config.yaml
num_hidden_layers: 13
hidden_size: 128
num_attention_heads: 2
num_key_value_heads: 2
head_dim: 32
intermediate_size: 512
vocab_size: 6343
hidden_act: "xielu"
norm: "rmsnorm"
norm_place: "pre"
norm_eps: 1e-05
positions: "rope"
rope_theta: 1020.0
rope_fraction: 0.5
qk_norm: true
attn_scale: 0.219
bias: "none"
tie_word_embeddings: false
parallel_block: false
extras: ["local attention windows", "shifted keys", "gated attention", "exclusive self-attention", "attention sinks", "value embeddings", "a smear gate", "learned residual scales"]
init: "uniform"
init_std_qkv: 0.0709
init_std_o: 0.1
init_std_up: 0.0709
init_std_down: 0.0
optimizer: "muon"
learning_rate: 0.0111
lr_mult_o: 2.0
beta1: 0.95
lr_head: 0.0105
max_grad_norm: 0.5
warmup_steps: 0
schedule: "wsd"
decay_fraction: 0.598
decay_shape: "linear"
final_lr_fraction: 0.05
batch_tokens: 32768
max_seq_len: 256
doc_mask: true
train_tokens: 150500000
max_steps: 4593
dataset: "wikipedia_en"
Each number is 128 + 24 x the weight over its row's rms, rounded and kept within 0 to 255. Layers, rows and columns count from 0. The size above them is the row's rms in percent of the matrix's.

# layer 6 MLP up, 512x128, rms 0.232, rows 238-264, columns 0-127
size [ 90 108  83  79  80 101 105  94 123  94 105 108 107 106 109  94  96 104 104  82  98 105  95 112  93 102 102]
[[142 145 108 167 110 104 184  89 151 112 110 125 134  98 136 162  99 102 125  89 160 105 141 177 114 110 117 145  90 124 175 145 151 141 110 155  76 107  85 115 117 133 123  97 118 101 116 158 131 156  94 127 168 148 131 129 144 127 170  93 136 113 132 117 126 140  98 137 150 132 120 145 123 113 125 119 156 117 180 144 191 112 120 141 140 123 121 132 104 105 140 182 112 147 112  94 138 115 112 135 141  99  89 126 141 135 132 144  85  99 104 106 101 132 152 142 129 128 128 107 128 172 134  98 180 128 154 117]
 [139 112 153 137 114 137 102 110 144 134 161  99 140 177 147 115 142 192 154 121 127 120 144 132  92 145 151 176 109 100  93 107 114  92 121  78 122 153 116 105  84 124 111 126 118 143  89 135 128 140 125  92 134 141 121 141 128 148 128  90 152 122 115 102  92 152 158 138 131 144 130 145 151 130 122 140 128 105 140 153 150 148 109 168 142 146 137 144 123 120 125 136 121  65 113 186 132 123 163  98 100 135 154 103  88 153  94 187 160 128 131 120 148 117 146 138 128  93 115  97 133 142 114 174  80 115 161 135]
 [137 140 221 127 104 164 141 127 133 136 176 156 134 152 147 148 128 122 131 168 128 128 133 140 147 127 116 129  97 117 137 152  85 117 111  88  83 108 102 140 129 160 123 147 129 179 107 124 137 127 127 132 154 124 144 123 109  93 135 125 112 134 150 117 122  92 150 178 132 144 132  91 102  93 101  99 143 105 130 144 124 110 163 158 115 125 112 148 172 116 131 102 118 143 123 149 106 119  92 157 118 129 116 123 118 112 140 141 191  95 156 106  95 198  83 155 137 103 126 125 114 151 136 125 126 101 116 106]
 [154  99 153 136 137 116 152 105 155 191 176 170  88 127 110 154 173 196 135 104  96 102 123 163 115 129 127 130 148 174 137 116 153 138 119 119 137 113 148 108 120 119 118 128 146 117 102 137 147 149 135 170 123 178 105 117  84 102  94 107 119 111 140 136 174 163 116  88 112 139 128 157 137 117 120 120 125 111 140 107 123 145 145 120 124 135 120 124  97 131 149 118 108 163 131  89 127 120  94 127 134 120  96 124  71  85 113 147 119  81 161 138 115 156 130 156 165 146 128  93 109 148 120 132 160 146 110 127]
 [143 132 169 129 151 140 122 130 107 128 140 115 140 101 167 152 106 127  84 170 120 147 136 145 106 126 137 146 138 127 136 163 123  97 139  87 132 144  85 157 121  68 153  91 143  94 119 137 132 117 130 106 122 119  69 120 119  83 154 160 133 155 136 115 151 143 127 203 150 161  73 166 111 118 146 139 104 145 144 141 159 117 160 177 139 126 115 136 156 153 136 113 156 115 133 129 103 144 108 153 140 132 156 129 130 153 123 157 158  90 135 147 115 121 141 138 142 127 106 175  85 160 117 104 146 102 104 110]
 [133 115  91  97  88 134 151 136 121 112 136 111 124  92 163 116 135 155  84 124 114 122 139 142 100  79  74  79 131 126 117 152 116 125 145 114 147  85 148 160 133 162 159 161 127 118 118 120 132 137 147 102 133 136 109 150 116 158 150 132 119 121 107  80 147 110 143  95 101 142 133 158 146 130 161 147 119  88  95 189 119 121 106 115 125  77 115 139 134 119 122  93 129 130 159 112 135 108  97 121 118 107 136 142 172 131  96 127 136 155 132 135 166 126  97  76 103 114 106 170 118 126 120 165  76 111  87 116]
 [123  95 101 124 132 124 115 129 138 157 110 117  83 135 156 123  74 141  90 161 102 145 169 133 156 140 106  86 123 158  89 118 108 170 150 117 174 150 114 168 121 133 138 119 146 119 130 112 134 100 111 179 132 127 140 128 164 166 121 148 157 114 134 174 123 133 151 145 155 113 138 158 160  87 157 121 109 152 131 108 134 142 100 168 122 113 152  84 174 126 106 140 157  94 148 117 116 111 143 138 100  92 115 117 137 150 123 128 170 150 125 131 135 134 115 146 121  56 132 128 133 112 158 147  98 139 153 171]
 [132 120  89 160 148 111 131 133 145 207 143 136 161 141 126 140  79 140  66 114 177 143 115  92 140 123 117 112 140 119 152 190 146 132 146 115 146 144 138 120 111 130 129 161 121  72  83 147 123 129 126 139 133 147 120 145 151 158 100 155 141 131 142 113 140  96 131 144 104 129 141 144 121  79 133 102 107 120 128 134 147 128  92 116 132 162 118 144 166 107  99 103 144  89 141  98 152 159 171 140 142 116  90 146 118 116  94  91 140 153 113 135 120 122 150 138 135 185 167 140  96 119 144 107 126 122 108 109]
 [137 115 160 162 107 147 127 156 117 129 127 113 102 134 124 127 158 121 150 105 128 151 146 141 144 169 134 138 135 126  98 138  91 124  76 116 130 152 154 122 164 144 125 111 129 124 140 116 100 181  90 180  98 154 112 110  80 101  89  92 153 105 130 105 124 139 132 129 127 126 131  82 138 121  97 110  63 140 117 144  82 136 111 125 108 158 149 110 166 129 180 140 150 145  94 124 134 148 128  93 128 125 113 152 119 147 130 151 121 151 170 114  92 145 149 126 102 179 140 132  92 102 186 150 128 101 127 136]
 [ 85 107 123 111 132 132 144 132 174 178 119 129  95 123 148 167 155  95 150 112  89 113  80 146 169 123  83 138 126  99 140 162 146 162 105 126 115 130 132 118 154 134 117 122 116 151 114 106 128 125 103 136 132 113 147 203 133 127 152 146 103 139 140 138  97 124 115 105  71 133 159 155 133 105 145 148  97 118 104 130 113 103 114  74 141  94 147  77 156 131 151 125 128 154 124 147 111 133 114 138 133 130  97 119 138 120 138 102 152 120 150 145 120 117  97 189 117  77 147  84 108 136 134 149 132 161 152 118]
 [127 140 146 105 154 149 143 166 125 134 115 123 117 135 133 115 110 190 112 118 111 137 129 129 126  84 150 105 134 122 130 132 130 141  96 174 151 116 118 143 133 104 103 136 114  99 139 169 132 150 164 129 120 160 102  93 150 111 133 116 163 116 103 109 109 142 142 144  95 138 122  87 138 106 128 185 144 109 102 117 116 126 114  80  54  82 159  99  98 106 171 113 147 109 140 156 160 132 128 112 107 108  79 136 194 150 157  85 135 135 149 123 120  98 118 143 104 164 152 126 147 154 122 140 125 105 117 143]
 [135 147 151 159 116 140 164 136 137  95 114 127 107 111 128 137 154 137 108  82 100 102  89 134 121 119 120  91 109 106 151 177 139 111 105 145  95 121  76 116 178 143 145 131 135 125 152 129 198 146 134 124 160 111 149 116 103 128 176 146  87 115 154 108 120  90 117 140 139 123 143 161 135 125 138  87 170 130 100  88 173 119 103 126 143 130 133 101 119 140 119 156 127  87 104 157 109 104 105 136 144 133 161 118  93  93 134 171 131  98  87 138 136 170 114 119 119 166 146 113 148 129 132 150 112 102 158 141]
 [153 136 149 143  95 132 114 123  99 116 129 160 148 125 112 128 148 164 102 117  89 130  93 157 101 167 137  96 156 187 134 132 122 130  95 161 159 110 124 133 142 100  63 122 153 117 131 133 100 125 114 167 115 190 130 114 138 100 144 114 125 158 123 158 125  87 153 149 136 103 115 101 160 122 134 154 133 125 147 118 136 190 157 128 129 165 158 116 161  90 136 138 145 129 154 138 168 121 132 126 124 198 154 118 109 105 118 110 119 138 126 122 156 119 128 147 132 134 123 124 109 142 179 126 157 141 116 183]
 [123 123 155 141 122 139 127 148 121 158 161 143  84  83 152 104 143 117 130 130 155 131 127 158 108 130  91 107 114 133 177 135 134 115  98 180 114  93 101  96 137 134 112 124  94 137 137 100 140 113 118  93 147 137 154 189 130 142 116 159 126  95 114 125 135 147 126  93 139 132  90 154  74 110 100 140 101 119 165 113  83 119  86 110 148 104 110 137 110 153 109 154 122 114 172  74 104 152 132 120 103  86 141 127 112 187 119 138  74  91 124 131 130 135 113 112 127 127 138 118 132 129 115 148 161 144 127  89]
 [118 134 140 101  96  90  62 127 158 133 154 106 149 151 153 174 107  80 128 136 117 121 115 156  96 124  93 100 146 122 114  75 152 112 139 176 142 173 100 133 111 121 143 151 131 131 106 119 105 119  99 158 130 118 124 153 183 145 165 144 104  91 102 123 135 142 142 137 120 114 154 131 120 140 145 138 110  87 139 139 115 109 136 160 144 110 128 135 122  91 186 129 131  97 141  87 103 124 138 143 149 136 105 151 111 114 152 159 112 133 132  58  86 135 164 128 115 132 124 133 136 148 100  98 156 107 107 126]
 [110 135 124 112 163  93 133 152 173 114 114 139 114 138 151 105 176 119 140  98 119 140 141 168 128 127 159 127 113 110 113 104 150 165 109 129 154 139 120 162 106 159 112 149 105 118 147 115  90 134 131  88 118  90  99 116 128  68 174 126 131 127 156  87 131 144  83 159 154  94 127 115  78 145 145 143 128  96 154 126 115 116 144 191 130 138 158 116 147  88 105  97 158 100 106 128 151 151 126  86 118 138 156  81 162 174 114 156 136 129 103  98 132 100 137 114 103 157 133 124 150 119 125 119 118 125 113 136]
 [136 149  80 109 150 120 115 119 124 121 125 147 128 164 183  79 120 129 127 156 126 128 181 151  94 115 109 152 151 110 150 181  69 175 138 110 140 161 167 137 151 106 180 104 138 159 114 125 179 145 115 111 140 138 102 126 111 134 118 127 146 108 124  90 112 131 109 133 131 119 118 121 134  84 105 115 130 113 148 134 124 147 101 110  98 120 154 125 169  88 175 144 140  93 108 114 107 109 129 138 139 123 109 111 164 100 149  90 117 133 127 150  98 166  96  94 122 123  91 105 126 141 110 102 129 141 121 169]
 [118  89  77 120 107 126 124 116 144 135 119 102 161  83 120 180 116 121 125 104 135 137  96 143 163 122 104 169 122 138  91 131 145 143 133 121 149 123 116 144 122 124  80 110  83 113 114 112  92 129 116 141 107 150 107 145 114 161 152 109 124 149 125 127 123  88 170 159 139  99 151 115  86 123 177 122  93 118  88 118 123 120 141 126 115 155 183 132 155 132 149 119 172 166 109  90 181 108 174  92 101 119 111 147 119 167 130 109  88 134 143 136 108 115 128 113 119  82 163 118 113 131 139 103 126 105 144 124]
 [ 89 124 167 104  99 163 147 112 137 143 100 160 120 140 158 157 155 134 135 117 100 156 144 139 174 111 115 139 165 113 120 112 143 188 119 145 135 126 109 115 131 126 131 127 117 103 145 131 138 151 165 157 105 173 117 113 106 135 137 160 142 122  84 154  91  87 141 125 157 174 112 122 106 116 115 117 126 131 117 128 100 140 124 152  82 128 144 112  93 148 107 108 106 102 134 119 136  92 130  90 196 114 123 100 154 167 135 121 114 146 124 157 128 137 131 158 109  92 123 156 154 145 161 149 156 133  87 190]
 [138 102 129  91  92 146 143 151 125  90 134 151  77 146  98 143 131 157 126 142 119 120 162 146 120 129 141 130 129 164 159 110 165  88  93 168 133 187  98 121 170 186  81 143 148 113 141 166 117 146 175 142 169 142 119 101 137 155 116  94 123 129  99 112 154 124 112 152 118 130 112 131 142 118 153  90 168 147 138  86 105 100 130 129 126 106 118 119 138 156 148 152 100 128 121 142 158 102 136  98 140 126 127 162 122 122  97 137 126 149 156 117 146 138 121 122 119  79 159 149 117 165 118  90 161 156 138 118]
 [164  93 149 128 143 123 143 170 182 155 130 177 151 143 172 156  90 158 128 149 143  97 124 127  76 106  94 118 117 119 129 123 117 133 101 144 175 102 166 130 197 120 107 153 109  88 126 143 146 143 137 102  84  77 105 128 119 144 135 149 124 143 107 103 113 162 133 127  94 128 118 104 146 141 100 122 151 150 142 133 156 105 126 139 128 110 127 132 150 138 130 106 161 145 189  83 112  99 131 128 133 116 123  89 117 128 122 136 121 157 131  88 121 103 126 144 120 153 101 143 126 171 158 118 125 101 143 154]
 [ 94 106 125 115 105 108 151 120 123 117 138 165  99 120 154 141 127  86 151 150 139 135 102 114 119  66 144 117 114 135 138 149 125 102 110 128 111  96  81 145 115 132 120 153 168 148 148 123 105 119 133  86 145 135 145 175 125 141 122 159 124  96 119 115 159 148 160  95 145 127 126 184 156 142 167 128 103 137 144 126 143 152 168  96 138 127 138 127 157 108 118 131 118 141 107 146 135  93  87 106  96 142 102 157 112 163  65 106 124 124 131 134 127 128 124  95 114 129  93 149 112  72 125  88 123 202 140 121]
 [104 147 116 120 128 112 133 132 142 142 142 129 140  83 139 123 113  76 128 100 135 119 118  99 129 129 114 107 169  92 162 125  70 164  82  92 125 142 138 152 117 180 128 166 112 149 142 148 136 123 136 147  91 163 100 126 117 148 155 146 137 120 189 114 133  75 127 139 127 118 155 160 131 157 118  94 114 139  96 125 119 124 102 161 110 105 133 160 129 136 165 148 116 124 159 131 156 124 154 101 129  77 101 104  95 147 114 121 187 131 125 112 116 142 115 114 113 159 171  85 121 124 153 111 154 164 145 145]
 [128 117 120 142 101 132 119 154 103 155 122 160  99 175 136 171 152 120 126 117 117 167 129 123 109 108 126 137 108 101 121 163 114 140 164 122  90 121 152 115 123 122 136 107 132 148 107 134 121 100 134 155  88 175  90  97 149 160 140 102 145 122 110 145 104 157  90 120 163 142  92 129 143 124 100  99 113 150 138 115 167 167 108 153 110 159 114 113 153  91 149 143 142 114 163  56 130 129 128  81 145 134 163 151 126 105  99 100 103 137 112 146 137 114  92  92 184 106 120 178 143 107 155 113 144 128 115 125]
 [121 113 130 143 120 148  93 117 134  90 110 126 141 112 173  74 157 159 138 141 141  74 111 145 108 144 109 137 110 109 114  71 151 147  95 158 128 118 112  98 141 119 149 107 130 143 144 141 138 123 132  59  90 123 154 128 116 128 129 144 125 102  97 137 169 120 118 150 139  92 148 136 114 155 125  73 168 132  98 111 129 108 140 126 109 153 106 117 158 137 137 130 133 123 117 134 129 130 164 128 188 139 160 161 113  72 127 105 135 124 120 172 165 144 146 132 184 148 163 115 156 115 139 110 174 135 128 114]
 [127 145 157 112  86 102 171 112 119 126 124 168 109 137 141 124 137 110 127 138 119 131 134 156 133 138 100 161 119 146 126 117 174  91 170 130 119 145 118 136 162  90 121 122 124 106 116 148 116  83 112 155 124 168 147 165 134 150 163 166 116 162  80 148 124 113 153 136 175 128 104 199 117 125 146 119  81 142 109 121 172 154 135 123 109 132 167 125 137 125  97 125 106 130 146 103  85 124  94 123 135 159 149 165 129 134 100 116 120 115 118 149 145 141 120  98 124 103 114 109  54 115 122 160 139 170 140 111]
 [128 124 138 128 129 126 123 144 114 121 119 143 114  95 139 133 176 135 113 113 116  91 125 132 123 132 152 111 126 125 171 159 101 124 135 176 101 127 115 140 121 136 134 105 158  89 163 164 116  92  85  91 140 134 134 119  81 116 139 116 180 140 136 116  75  98  88 159 106 142 111 149 138 121 120 131 136 123  94  95 137 137 132 114 113  99 133  95 120 123 106 168 132  95 152 137  67 139 126 112  82 147  87 119  90 114 152 160 131  95 100 108 164 134 134 171 114 123 152 156 137  81 132 106 149  93 177 102]]
# layer 6 MLP down (transposed), 512x128, rms 0.0576, rows 238-264, columns 0-127
size [ 96 108  90  77  82  95 100  99 119  99 106 112 102 101 112 105  84 104 105  82 100  97  93 111  96 101 104]
[[135  84 157 152  76  96 124 143 155 141 109 126 118 131 122 148  75 122 142 105 132 130 122 103 147 112 140  78  97 108 136 146 134 158 104  91 131 127 126 120 122 102 113 110  86 131 157 141 162 128 119 124 139 153 131 100 110  96 133 128 168 129 169 132 112 181 106  78 121 136 140 135 150 165 116 130 107 113 162  92 174  68 155 131 107 111 100 141 138 114 148 131  76  98 106  77 125 139 128 111 154  94 150 149 124 117 117 136 141  70 118  73 127 130 150 149 113 136 147 143 130 117 106 125 106 131 158 139]
 [160 160 152 141  76  85 145 106 136  97 118 106 114 110 137 131 143 110 116 112 106  98 130 122 198 147  95 123 144 160 120 130 145 149 156 132 145 126 132  90 166 145 137 141 130 126 146 151 134 152 141 144 119 141 110 157 128 124 167 132 117 112 127 156 172 102 149 114 118 127 120 116 146 145 118 127 149 128 106 115 101 138 137 144 122 130 122 127 123 126 152 166 160  99 115  99 116  79 120 125 156 158 115 104  96  81  64 132 130  96 102 134 140 134 137 103 157 194 119 183  87 149 170 162 146 109 124  89]
 [144 110  94 153 185 124 123 161 146 129 115 127 150 117 135 129 127  73 123 117 171 168 121 179 126 144 140 108 116 129 149 100 149 150 146 141 149 106 113 123 124 129 120 101 124 136 152 121 153 148 104 134 117 126 137 138 132  96 173 118 120 144 155 130 139  94 164  97 141 144 131 171 104 122 148 146 111 157 128 120 112 141 179 122 110 134 126 141  82 142 176 162  81 125 147 114 125 120 167 135 136 211 147 112 130 131 115 103 104 113 157 100 131  78 114 124 154 163 144 120 134  94 143 153  96 120  84 164]
 [113 147 130 164 180 127 115  89 134 116 149 105 165 120 133 100 119  95  92 156 115 112 128 172 149  92 151 106 115 105  88 136  93  85  86  97  84 163 158 123 102 136 122 150 116 151 153 156  94 111 151  85 146 161 105  99  96 162 108 103 140 154 145  99 144 167 141 113 109 115 118 115 141 143  95  95 134 110 172 141 120 105  86 139 118 123 148 109 137 155 131 133 122 107 127 118 150 118 133 141 103 112 137  96 148 137 147 160 124 132  89 118 115 125 182 136 116 103  94 160 123 127 116 110 115 132 175 146]
 [163 168  86 128 172  99 141 122 110  96 120 102 105 120 129 104 123  99 128  90 121  97 154 110 108 114 103 111  93 125  92 107 148 161  98 129 159 133 135 153 149  80 122 157 141 176  96 166 122 139 162  94 110 110 128 124 108 102 135 104 131 132 133 115 166 145 146 146 133 151 160 120 141 127 163 155 172 125 113  88  88 137 115 109 119 130 119 136 169 103 203 113 104  95  90  88 125 130 131 128 138 111 146 124 109 159 132 151 117  99 125 111 156 116 115 146 146 122 132  95 108  83 101 128 112  92 137 135]
 [149 178 107 129 154 160 164 124 112 107 145 133 118 146 110 125 138 116 100 120 107 147 112 116 110 161 140 113 127 157 117 120 137 120 124 129 103 126 117 125 133 131 132 142 158 103 186 112  99 152 129  91 166 108 127 117 135 173 115 118  96 122 141 154 147 188 132 141 102 166  93 140  88  72 101 103 157 194 124 130 118 136 139 109 117 149 132 108 126 180 113 113 125 146 111 102 128 100 167 137 163 141 123 113 128 149 128 149 149 129 130 121 154 142 122 111 150 161 162 163 151 156  99 114  65 181 133 103]
 [105 141  99 121  96 161 161 129 146 107 120 116 106 110 135 119 120 136 106 105  83 129 124 121 126 115 101 191 113  87 127 129 153 153 111 178  97 111 112 146 115 157 167 108 141 162 158 106 129 124 109  98 100  80  99 143 138 124 128 110 112 166 117 119 134 132 110 157 132 108 138 146 120 160 142  99 107  85 123  83 147  95 135 150 148 115 143 106 111 111 163 123  93 159 121 127 168 167 107 121 135  82 120 154 117  84 142 169 127 156 137 131 118 144 175 119 148 153 113  89 119 116  75 131 156 108 155 133]
 [128 187 131  97 122 121 129 127 144 157 144 134 104 109 166 133 120 140 161 119 146  93 181 124 147 146 127 100 143 111 112 127 133 154 134  96 138 150 119 110 103  80 122 117 144 156  94 124  75 122 129 110 148 128 139 125 119 117 143  93 130 129 149 157 122 157  94 146 131 147 138 161 103 121 129  64 168 141  95 132 120 160 116 126  98 121 124 147  94 157 127  98 170 143 141 163 152 160 188 147 108 157 150 180 170 142 112 121 168 138 151 106 163 123 144 132 118 111 132 162 152 147 109 168 153 126 152 131]
 [135 139 162 132 133 181 105 117  50 184 118 153 125 142 107 120 126  96 132 112  70 128  92 160 125 138 150 113 116 154 125 167  94 162 153 125 185 179 125 133 122 101 129 153 118 127 159 148 103 149 139 136 140 139 150 135 129 144 129 114  77 154 124 147 127 133  87 150 121 147  81 102 114 180 110 141 131 151 163 117 112 133 126 155 142 107 125 133  86 116 103 108 127 129 170 137  96 129 130 101 116 117 174 141 109  80 116 146 151 140 124 112 126 101 140 107 159 112 120 134 157 125  98 123 133 127 134 137]
 [134 109 127  82 150 122 146 134  98 132 126  70 123 136 142 130 108  85 122 138 148 145 144 179  97 124 167 154 122 108 107 139 141 116  99 147 132 180 104 129  99 129 130 124 101 105 138 119 131 131 122 148  94 148 126 103 149 113 176 109 162 138 132  75 139 133 146 162 157 153 131 153  79 122 132 127 115 140 140 134  98  86 107 154 108 122 101 122 102 114 127 146  96 172 131 121 137 151 121  78 138 134 133 166 113 157  87 163 109 149 114 101 139 163 176 105 133 134 152 143 154 111 181 119 158 143  84 144]
 [134 133 118 119 161 124 112 146 138 153 145 140 101 134 136 108 158 153 161 174 209 129 149 143 153 108 135 140 141  99 128 107 103 109 147 137  85 145 154 102 135 122 127 135  77 116 153 159 116 151  93 143 113 124 145 159 110 118 126 161 111 114 136 128 104 138 147 130 143  93 116 114 145 134  97  82 116 139 131 120 158 107  86 107  95 117 148 112 151 110 115  99 207 134 107 133 153 146  88  87 145 169 119 131 170 147 130 157 162 121 139 140 115 115 107 160 141 168 165 136 134 146 106 112 126 143 174 131]
 [134 127 129 144  96 106 127 102 136 143 140 108 144 115 114  91 118 176 133 154  88 117 186 104 131 106 122 169 162 134 130 139 111 130 125 122 126 164 143 119 137 148  91 123 115 126 125 138 108 160 127 123 115 162 107 149 113 139 153 168 164 138 114  89 144 119 128 134 129 122 100 108 167 134 139  99 166 172 114  99 142 161 108 139  49 107 123 141 155 169 141 171 108 135 119 159 111 130 161  90 124  85 116 113 121  87  87 150 150 103 157 110 122 133 129 154 114 140 140 170  94 117 134  95 147 172 103 131]
 [129  96 174 141 137 124 131 130 134 104 131 149 100 114 100 159 105 143 152 152 117 109 117  83 108 128 122 143 149 100 106 129 129 147 142 144 123 123  87 115 154 132 161 121 121 110 170 169 135 169 164 151 118 140 104 125 113 151 126 174 145  89 103 163 100 129 145  73 126 135 103 159 100 109 143 121 128 126 158 138 153 159 123 115 155 124 161 119  76 108  98 159 170 114 133 125 125 146  89 137 127 170 132 140  73 122  96 114 152 133 117 155  90 139 135  85 102 114  83 135 114 139  82 155 105 134 163 107]
 [119 100 130 145 119 128 148 100 128 127 140 110 130 148 122 134 150 147 152 156 133 132 119 153  79 107 134 124 111  83 165 118 124 185 114 123 114 136 105 180 144 143 185 102 144 110 153 115 141 113 166 134 167 134  96 133 125 132 143 131 145 101 140 115 125 143  81 129 140  97 151 141 111  89 156 168 140 148 109 119 146 175 136 146 113  95  91 119 100 143 145 149 168  84  90 159 110 144 149 100 146 189 124 127 141 139 135  95 146 144  80 100 136 110 138 103 133 146 106 126 160 148 136 151 118 121  71 104]
 [104 130 127 128  99 143 133 137 141 120 115 115 103 122  95 136  96 137  83 172 161 158 161 138 133 149 153 134 132 105 107 140 116 136 156 154 145 116  70 157 107 115 163  99  94 103 134 159 126 112 179 150 127 149 113 165 104  80 104  82 154 107 167 114 113 114 142 185  91 149 135 104 122 113 128 174 127 146 125 145 142 123 114 126 158 115 135 142 128 111 107 118  72 122 126 148 111 100 139 129 101  80 155 136 123 104 164 127 140 117 117 125 123 147 100 113  88 132 180 155 116 146 174 116  90 116 118 118]
 [122 151 101 133 162 155 108 146  97 123 167 115 110 113 134 127 108 164 137 138 137 133 138 149 161 107 132 105 127 146 144 149 140  76 142 115 125 121 117 147 105 114 123 133  88 128 109 122 137 109 135 114 141 135 118 137 131 148 144 175 115  93 120 109 118 148 134 101 162 127 129  74 124 136 138 166 138 166 121 137  86 108 133 144 100  98 128 127 160 103 188 113 103 125 154 129 156 132 159 214 187  84 129 129  98 104 127 128 157 106 111 120 142 110 100 129 166  72 170 153 104 130 146 113 117  89 119 115]
 [144 136 122 134 143 173  96  91 173 138 129 163 108 155 153 121 150 119 128 134 116 112 133 108 105 128 117 137  97 126  67 170 166 132 176 154 154 110 144 117 128 155 131  98  90 151 111 179 177 121  88 139 144 120 107  78 106 117 148 137 103 140  97 147 130 109  88 126 116 117 134 149 135 116  94  95 139 128 108 127 116 122 130 113 145 117 117 120  66 150 135 131 155 153 132 151 118 130 141 112 130 113  96  97 118 139  74  91 100 152 161 142 117 160 141 126 144 128 121 179 117 117 110  84 144 139 173 119]
 [ 98 132 118  72 153 147 136 159 139 143 121 163 170 196 140 143 121 145 144 137 105 108 102 139 104 144 102 148 137 112 121 123 106 124 127 119 151 125  93 179 109 123 143 122 100  89  90 161 124 134 157 102 174 168 139 137 163  82 126 121 102 136 122 137 131 143 133  94 144 131 109 104 165 167  81 131 128 132  89 126 162 141 136 144 133 127 116 140 104 134  76 113 122 150 105 158  96 179 103 149 162 100 164 126 124 134 132 131 116 154 145 136 139 105 158 113 122 126 158 103 130 115 110 139 133 154  67 115]
 [144 151 159  67 131 132 104 110 105 110  99  96 124 115  90 143 120 112 115 145 123 153 162 135 165  98 141  65 127 119  75  94 142 114 148 114 114 128 139 112 142 123 171 134 126 142 130 109 132 102  94 101 116 164  89  94 128 120 132 135 119  92 152 140 144 150  98 158 135 155  90 113 135 149 115 139 120 118 120 149 124 144 105 138  94 147 137 149 168 122 134 182  91 116 115 138  98 111 102 155 149 127 101 157 124  85 144 127  86 134 150 155 102 141 107 134 140 143  98 102 128  96 140 174 101  86 165 106]
 [130 115 133  56 150 129 126 102 167 146  65 140 170 133 103 125 128 126 116 117 145 158  88 136 128 130 144 108 112 129 151 135 128 136 141 134 150 140 163 102 152 167 105  68 158 110 105 103 135 146 152 125 158 119 111 129 119 136 135 124 125 175 115 146 132 127 140 140 136 126 146 203 117 169 119 123 139 143 163 131 120  99 135 108 159 161 132  82 139 144 117 122 121 135 117  99 158 116 136 152 127 108 146 119 153 117 109 143 160  76  93 137 106 116 124 153 135 111 172  95  94 143 143  87 143  71 141 134]
 [124  71 168 143  89 119  97 143  68 126 139 151 103 116 135 126  93 143 103 135  99  76 114 113 111  89 123 142 143 159 159 123 124 115 110 151 146 156 105 126 120 127 144 118 145  71  78 111 118 126 112 136 122  77 118 150 153 104 141 132 118 124 123 176 140 147 151 117 121 112 142 129 144 123 145 118 126  88 149 134 159 109 140 107 130  85 190 133 133 175 144 126 167 159 143 109 149 117 119  87 130 144 101 113 126 126 131 129 149 109 139 153 129 152 136 139 142 108  92 156 135 149 127 113 158 105 145 198]
 [142 185 131 140 132 128 138 140 129  95 138 130 107 153 105 200 138 125 121 110 138 157 141 107 118 147 154 150 134 107 150 113  98 123 129 117 142 141 110 176 155 124 122 127 158 163  72 144  90 132 129 143 143 111 159 137 176 132 156 137  88 102 141 143 108 148 179 154 107 115 123 154 143 130 100 139 109 111 141 143 148 138  88 161 134 153  89 120 141 140 138 140 157 156  98 135 114 119 144 134 109 114 129 182 125  98 110 124 209 169 139 133 147 108 172 132 149 107  84 141 131 110 122 115 135 147 109 101]
 [145 119  95 128 181 143 149 155 155 119 144 134 127 123 107 147  97 149  87 149 124 136 132  84 119 100 133 124 110 104 143 114 106 150 155 125 136 140 114 107 125 172 143 130  97 133 126 172 152 129 120 132  94 103  98 116 173 116 123 158  98 102 148 102 125 162 131  79 135 118 133 146 156 129 153  93 172  74 122 126 107 157 115 164 130 134 128 118 134 127 124  82  79 106 110 158 137 136 101 128 148  56 158 120 109 159 148 136 154 152 121 130  68 119 134 148 119 148 163 105 156 139 111  84 125 147 145 118]
 [101 117 155 104 139 140 122 108 180 170 147 120 123 131 104 149 141 119 129 147 160 109 111 129 123 124 113 112 168  55 122 167  80 144 150  94 184 157 129 107 138  98 158 101 151 143  73 124 132 156 113 111 129 142 138 128 121 178 169 158 139 123 128 165  99 136 109 126 134 150 100  83  90 159 146 132 145 156 135 142 117 102 136 175 122 164 120 127 124 151 155 117 118 166 144 157 125 134 134 125 116 119 113  96 143 106 153 102  90 106 156 151 153 108  86 150 136 133 147 168 123 142 133 128 143 138 143 110]
 [150 114 115 118 156 125 124 103  89 159 156 170 114 117 112  97 132 133 107 178  88 159 109  96 124 143 133 105 104 148 146 148 118 128 154 156 130 134 121 166 155 103 137 116 178 186 130  94 146  97 157 173 109 100 123 170 134  87 154 116 113 144 142 108  93 124 146 129  88 119 165 130 145 128 141 124 128 125 125 156 126 128 124 122  95 120 115 150 146 155 119  98 123 139 129 132 153 144 192 146  88 160 164  91  90 149 139  94 126  92 140 106 124 118 116 174  85 103 133 147 133 148 162 136 117 146 142 126]
 [133 154 153 180 137 162 114 102 142 114 129  94 150 120 135 121 124 142 127 128 174 153 131 129 127 157  84  88 120 113 106 140 141 121 103 123 153 124  78 128 113 130  80 105 159 119 118 136 118  81 109 133 127 113 147 147 139 123 132 166 123 116 120 110 111 132  98 123 167 136 103  80 154 184 119 140 141 109 125 114 149 135  84 149 131 182 115 112 120 170 118 110 174 135 127  92 158 135 128  99 138 145 187  93  88 100 133 137 135 141 119 126 103 115 110 149  92 129  97 126  89 152 139 111  95 114 108  74]
 [114 129 124 130 141 145 118 122  98 146 122 142 126 138 111 144 146 127 153 111 156 119 143 114 153  95 150 129 137  94 119 105 112 144 140 129 133 107 100 141 150 144 108 141 145 134 137 122 120 165 144 147 121 137 147 142  96  99 120 156 116 206 127 113 148  82 161  67 144 142 119 113 123 122 193 135  69 112 149 129 158 173 159 102 145 116  77 177 101  93 101 170 175 134 120 154 160 118  99 110 105 138 141 111 175 126 118 148 123 133 105 158 102  88 136 123 149 130  87 124 135 128 125 115 169 155 137 113]]